From a checkpoint of a small transformer trained on Wikipedia.
Architecture: RMSNorm before each block, rotary positions, no biases in attention or MLP, tied embeddings, normalized queries and keys.
Each number is 128 + 32 x the weight over its row's rms, rounded and kept within 0 to 255. Layers, rows and columns count from 0. The size above them is the row's rms in percent of the matrix's.

# layer 7 MLP down (transposed), 320x128, rms 0.0962, rows 104-120, columns 64-127
size [ 95  89  98 101  99 102  96 105 103  90  96 101  97 101  97  98  99]
[[137 122 106 101 103 110 111 148 179 166 135  50 133 133 122 153 129 159 132 154 109  97  99 137  90 144  93 140  96 119 139 153 170 166  90 166  98  78 120 122 138  97 105 140  94 116 125 140  42 135 114 180 174  93 116 135 213 147 109 102 120  69 105 132]
 [129 174 125  82 166  96  88 159  92 144 113 147 167 147 191  87 124 146  83  98 224 128 206  88  85 143 125 192 138 100 144 111 154 101 118  95 168 190 141 132 100 161  67 156 101 100 125 128 155 171  83 133 148 146 150 124 144  96  73 131 147 159 119 111]
 [154 126 132 140 131 131 193 154 108 112 115  78 124 138 111 188 127 132 133 121 150 135 127 113 122 102 114 187 182 136 142 151 108 112 162 136 110  35 103 154 171 147 103 132 113 109 118 136 207  91 170  86 118 126 120 151 167 121 133 126 145 147 154 153]
 [ 99  91 159 132 106 162 133 107 115 139 102  75  71 141 182 183 105 128 123  95 144 135 156  81  99 140 129  83 159 153 106 112 141  99 121 106 171 164 193 109 104 109  90 114 126 137 177  78 102 155 123 132  86 107 207 120 152 190 128  69 118 165 122  60]
 [132 106 137 127 109 100 148 187  94 124 112 155  82 117 123 131 120 107 169 139 152 121 134  82  41 142 105  66 160  84 153 120 115 127 105 109 144 110  96 142 135 145 143  92 117 162  79 168 116 142 153  76 152 109 145  71 118  92 131  76 138 129 166 144]
 [131 111 165 163 134 116 123 155  62  93 147  99 136 152 118 144  87 124  94 156 143  83 146 170 141 123 186 150  72 127 141 120 111 154  98 116 180 147 115 138  96 146 100 142 112 106 143  87 124 137 168  68  81 156  64 143 152 141  87 186 130 187 198 132]
 [109 106 138 133  84 160 138 159 173 119  62 175 117 135 147 153 157 160 146 122 125  97 150 148  93  73 124 176 103 158 154  54 120 105  86 170 100  97 133  90 151 107  53 154 181 165 129  50 135  47  88  84  89 101 119 137 109 132  86 147 146 111 111 128]
 [102 132 223 211 118  69 170 137 109 169 136  67 116 154 144 140 140 130 136 121  50 135 185 165 144 164 158 108 130 123 177 111 116 125 109 105 101 128 143 115 122 101 128 138 106 186 144 152 170  98 149  67 138  87 174 112 122 111 165  70 137  87 136 153]
 [146 154  81 157 153 112 118 159  80  96 123 158 112 141 122 126 167 133 117  96 138 118 117 126  79 143 112 148 105 107 200  73 123 160 159 125 137 106 106 129 176 128 119  91 125 108 164 140 148 171 125 110 172 200 192 104  58 116 134  44  80 121 105 168]
 [125 180 140 127 130 146 103  72  82 172 125 130 119 127 115  68 102  95 159 133 156  86  83 203 163  93 129 152 158 109 166 119 220 111  96  84 128 132 148 194 106 196 124 112 152 127 105  63  86 135  71  93 102 133 138 138  82 154 132 160 146 116 152 145]
 [194 149 175 119 182 103 118 163 120 139 102  64 133 111 130 137 139 112 121 112 119 189 135 132 111 138 133  96 115 138 163 117 119  79  85 131 136  92 115 171 144 153  82  78 138  71  92 139 107 116 116 168 150 130 199 140 154 196 178 214 144 134 152 145]
 [162 114 126 162 108 165 130 162 109 160 146 119 187 117 156 113 157 120 145 159 163 139 137 156  71 128  83 149 112 132 119  99 191 100  92 130 114 125 137 129 157 151 114  94 189 135  94 143 182 177 137 122  75 121  63  86  92 104 111 174 176 156 108 102]
 [107 186 135 127 128  97 129 100 103 130 130 159 117 163 186 158 121 114  93 133 144 122 133 115  73  81 135 107 165  88  74 132 179 174 112 139 165  97  93 116 118 127  84 156  59 152 127  65 185 115 148 105 134 140 120 101 126 149 125  81  72 120 178 161]
 [142  82 144  78 185 120 109 115  79 109 144 110 144 157 124  75  76  96 123 132 118 127 145 158 127 154  99 134 146  94 181 110 107 169 150  93  67 107 101  95 145 105 108 129 115 105  94  65 117 162 127  96 197 213 172 154  91 104 167  79 127 137 181 126]
 [151 148 165 121 129 206 145 118 199 127  61 110 121 118 177 124 139 105 136 101 152  96 117 136 121 117  91 115  61 174 121 161 187  92 122 126 118 113 105 124 160  71 155 100 154 155 137  91 127 143 221 210 128 108 119 147 105 153 129 117  51 123 117 111]
 [140 143 110 140 104 139 165 149 138 106  57 182 127  76  94 150 153  92  81  65 189 134 134  95 179 102 101 141 188 145 188 105 101 103 125 189 140 142 129 148 110 129  91 141 148 243 165 168 127 168 115 162 118 138 164 154 159 147  99  90 122 180 147 101]
 [148 119 119 108 113 108 143 142 140 158 153 172 108 100 112  84 162 173 128  88  56 148  56  94 117 136 150 159 151 158 134  69  93 104  97 111 160 118 119 100  92 164 144 147 149  76  88 115 108  91 118 105 143 150 142 110 166  81 127  68 144 177 124 167]]
# layer 7 MLP gate, 320x128, rms 0.0767, rows 105-120, columns 64-127
size [102 100 104  96  99  99 106  97  98 105 103  98 104 104  98 101]
[[111  89  81 137 157 168 133 127 107  67 146 145 146  76 116  94 137 127 163 122 111  84 105  87 124 131 144 148 101  81 114 147 173 107 150 102 157 133 114 137 123 175 149 155 131 134  54 117 107 130 190 149 167 103 103 106 120 163 151 133 131 127 136 143]
 [105 115 123 142  66 114 141 117  71 157 123 165 128 180  76 103  89 169 158 138 135 155 191 142 115 125 107 134  98 147 129 179 132 158 163 189 147 153 127  73 162  89 104 127 134 102 119 119 136 218  52 116  72 116 127 113 100 164 119  70 141 113 119 163]
 [ 97 143 100  67 217 146 113 120 126 120 150 110 112 166 110 147  64 105 177 118  91 183  71 114 132 139 137 134  93  99 120 121  79 154 147  96 156 120  61 147  87  94 103 110 112  57  92  82 117 150 155  99 128 131 120 126 141 103 127 142 118 115  98  72]
 [104 103 203 122 139 114 118  89 134 158  94 144  70 182 156 140 145  77 126 162 101 125 176  86 186 149 114 121 147 130 149 149  69 114 154 110 114 106 171 137 125  91 117 210  72  96 146 140 155 136 168 130 153 108 128 129 144 133 122  65 133  87 146 161]
 [112 145 165 112 176 118 114 138 118 130 116 142 108 125  89 149 107 134 132 133 163 105 122 121 111 147 100 188  98  42  53 150 122 123  73  79  91 121 139 164 106 168 105 117  63 179 173 132 113 138  95  36 123 140  94  91 171 118 162 146 173 195 107 101]
 [123 153 155 133  75 126 157 131 128  85 119 157 118  37 125 105 123 102  96 148 142 121  79 106 101  83 106 150 145 123 158 106 183 183 105 150 143 119 100 200  73 127 126 127  79 141 152  82  84 148 163 145  86 128 121 112 131 199  92 102 106 184 119 128]
 [149 112  68  74 131 121  95 120 126 141  94 136 190 172 127 117 103  86 159 152 154 125 126  84 121 165  94 123 164 123 134 180 108 144 127 113 169 166 140 131 150 143  96  98 135 155  90 142  96 205 129 117 126 241 106 100  65 155  64 119 102 151 143  61]
 [ 74 122 143 165 157 150 169  85 158 118 131 152 115  62  56 118 113 154 181 106 148  70 159 108 105 112 109 136 105 171  99 117 139 141 119 119 113 118 132 130  85 153 138 172 105 134 122 140 137 126 111 147 178 149  40 123 131 156 124 142  84 144 111  92]
 [ 57 106 161 149  79  97 144 132 169  90 110 142 123  73  81 146  97 115  56 140  86 158 172 114 119 119 145 162 129 146 133 169 123 172 180 172 172 111 163 137 146  86 136 173 119  94 134  69 138 165 103 182 140 140 208 117 144  83 115 104 117 116  95  81]
 [153 176 146 166  92 109 160 139 160 116 146 127 184  79 126 138 145  97 130 143  98 121 140 151 136  79 120 145 141 132 127 161 213 103  99 152  81 107  70 100 144 209 178 123 122 183 119 102 134 154 133  99 157 116 172 115 148 107 145 105 160  50 172 166]
 [155 115 104  80  93 191  82 139 141 134  95 158 177 164 145 101  89 127 172  90 164 143 154 123 111 137  88  94  65 132  96 136 157 131 106 193 108  92 134 149 150 126 136  71 119 154 176 167 151 139 171 117 125 107 115 107 173 135 126  97 148 101 152 119]
 [143 146 114 107 101 165 116 188 109 118 151 106 120 114 162  82 145 124  86 151 107  96 189 198 118 138 146 114 100 135 105 123  99 161 163 107 108  97  91 134 146 118  99 147  98 131 168 166 107 109 174  72  73 172 128 185 171 163 115 161 136 136 184  96]
 [110 147 153 123 102 135 165 139 145 141 135 100 103  83 152 163 162 111 129 181  89 142  91 165 141 142 135 169  84 129 117 131 143 126 146 104 137 145 107 179 122 141 133  97 110 141 193  87 112  71 164 138  77 121 126 110 118 133 119 168 151 126 111 134]
 [165 179 102 121 107 138 112 122 183 112 129  86 126 121 109 175 114  81 174 174 164 156  81 159 223 183 120 112 110 113 146 152 118 178 120 132 118 147 143  90 168  63 133 154 161 128  82 145 142 145 105  95 112 111 164 156 132 120 140 149  93 146 140  93]
 [121 136 139 134 149 199  88  75 150 170 160  77  87 168 156 110 147 104 157 201 153 167 147 151 154 112 172  64 171 108 153 118  84  96 135  67 105 171 164  54 163 148 113 172 106 142 110 110 152 132 128  68  98 104 133 115 120 108 132 140  85  77 143 181]
 [ 85 134  82 166 142 146 145 134  97 140 130 129  92  65 112  71 148 120  99 168 134 142  48  91  96 143 146 158 121 153 144  51 189  91  80 119  99 144 117 101 119 142 133  61  65 130  90  88 131 125 157  89 127 138 114 115 148  90 104 115 104  90 195 152]]
# layer 7 MLP up, 320x128, rms 0.075, rows 105-120, columns 64-127
size [ 99  99 107  98 101 102 103  99  95 103  99  93  97  97  97  96]
[[129  47 135 159 157 124 156 132 133  85 184 163 149  75 115 107 118  87 175 163 109 122 116 103 183 169 172  85 108 142  74 202 139 139 123  97 122 121  98  93 123  90 148 103 156 182 107 124 160 104 131 124 170 186 103  99  66 192 138 153 112  90 175 153]
 [163 149 111 120 116 110 136  97 130  70 139 121  98 174 105 180 137 113 107  94 118 169  65  66 112 119 104 134 102 110 126  81 182 143 138  98 154  97 160 152 102 120 138 131 123 133 145 196  92  80 130 125 188  87  75 158 140 102 115  97 194 184 154 129]
 [ 76 190  82  85 158 116 156 111 104 109 137  86 149  80 121 165 143 140 109 114 130 139 124  99  80 153 128 141 110  70 167  36 135 150 169 100 135 148 141 152 142 150 112 144  96 107 134 160 119 205 134 119 126  93 145  52  93 136 104 103  83  70  91 119]
 [ 82  97 130 153  78 123 182  55 129 176 129 192 158 127 118 120 164 101 128 130 160  82  96  77  94  77 122 145 125  98 116 135 161 159 175  82  91 134 143  99  93 125 133 148 160 104 151 124 128  83 114 159 165 142 132  81  93 126 119 116 116 154 164  72]
 [126 125  84 108 186 180 125  77 130 106  82 124 136 175  75 139 142 153 147 110  79 153  93  99 120  76 117 132 192 124 103  83 114 115 154 136 123 164 100 126 118  92 110 126 116 167  95 152 197  99  85 156 131 125 162 111 122  55 164 120 107  94 108 110]
 [129 110 143 122 166  46 145  78 154 156 158 179 162  97 148 152 101  86  95  75  94  89 113 137 148 149 107 150 146 143 110 180 134 136 108 156 166 154  56 138 140 153 136 101 126  92 175 147 134 145 139 156 140 106  73  41 171 170 113  26 112 149 133  80]
 [104 143 110 143 160 125 208 113 139 117 111 111 212  46 124  86 112 126 132 100 132 122 124 173 141 112 151 139 124  42  91  93  85 115  74 143 160 140 105 143 181 131 173 104 116  79 143 167 102 155 167 139 129 166 141 111 126 116 140 122 171 161  64  94]
 [119  87 149  83 134 163 116 106  86 143  94 120 106 136 106 121 153 100  84  87  81 170 115 152  96 149  92 198  89 136 169  99 145 170 135 164  92 153 149 112 169  96 118 115 159  81 104  63 158  91 117 140 136 129 147  70 136 140  64 119 125  77 104 115]
 [160 103 147 173  81 118  87 128 126 127 111 171  84 108 166 158 129 124 212 136 113  94 156 181 151 139 118 191 127 105 131 146 115 110  93 181  76 169 140 111 170 150 116  74 142 124 160 136 124  92 144 172 128 136 119 110  83 146 102 139 111  99  88 176]
 [143 169 146 171  68  77 146 133 129  75 126 141 121  82 168 111 163  80 179 140 113  92 169 118 123 140 113 146  98  91 167 124 130 105 117 143 151 108 124 166 148 175 174 129  63 170 123 143 132 175 117 117 156 119 166 128 136 126 151 156 152  91 101 154]
 [109 136 101 110 117  87 160 156  63 118 111  77 139 156 172 167 148 171 148 154 177 183 158 115 110  78 129 156 121 135 164 138 131 214 115 104  90 206 114 146 105 116 121  67 120 158 145 126 109 132 142 109 111 146 113 129 166 181 101 133 145 144 130 156]
 [118 107 147  96 117 135 129 155 111 174 133 158 167 123 165 157 162 105 167 128 129 205  90 131  84 167 129 187 203 123 134  80 147  74 101 131 125 162  73 118 152 133 134 115  71 111 109 112 117 121 126  95 135  50 174  78 117 137 128 107 114 153  83 171]
 [102  71 130 149  97 121 181 129 131 153 130 183 132 122 106 112 114 140 136  73 102 152 103  96  99 108 112 110  99 187 123  87 127 115 134  96 127 172 156  95 110  98 202 122 158  78 101 158 154  84  55 113 168 119 130 157 149 102 149 119 150 152 162 154]
 [157 122 137 122  96 130 126 121  82  99  55 136 119 133  88 131 112  90 118 120 148 124 136 148 185 208 150 125  93 120 136 148 119 184 143 130 104 172 136  72 130  99 119  81 120  97 108 131  82 123  89 109 138  74 158 166 136 162 135 142  68 166 130 152]
 [147 102 133 194 157 173 124 116 132 110 116  76  91 111 148  80 136 129 183 121 171  79 179 142  82  94 117 173 108  98 135 129 132 139 153 130  99 127 160 126 130  84 166 136  82 119 180 153 102 171 108 151 125 106 189 104 148  89 120 115 105 142 152 104]
 [129 103 148 147 171 102 160  97 122 131 101 113 121 121 106 135 144  98 148  84 119  49  75  75 123 145 126 108 143 129 160 105 158 108 175  46 135  95 115 129  95 163  66 160 135 131 146 170 104 146 118 140 139 131 153 133 188 173 107 132 119  93 157 174]]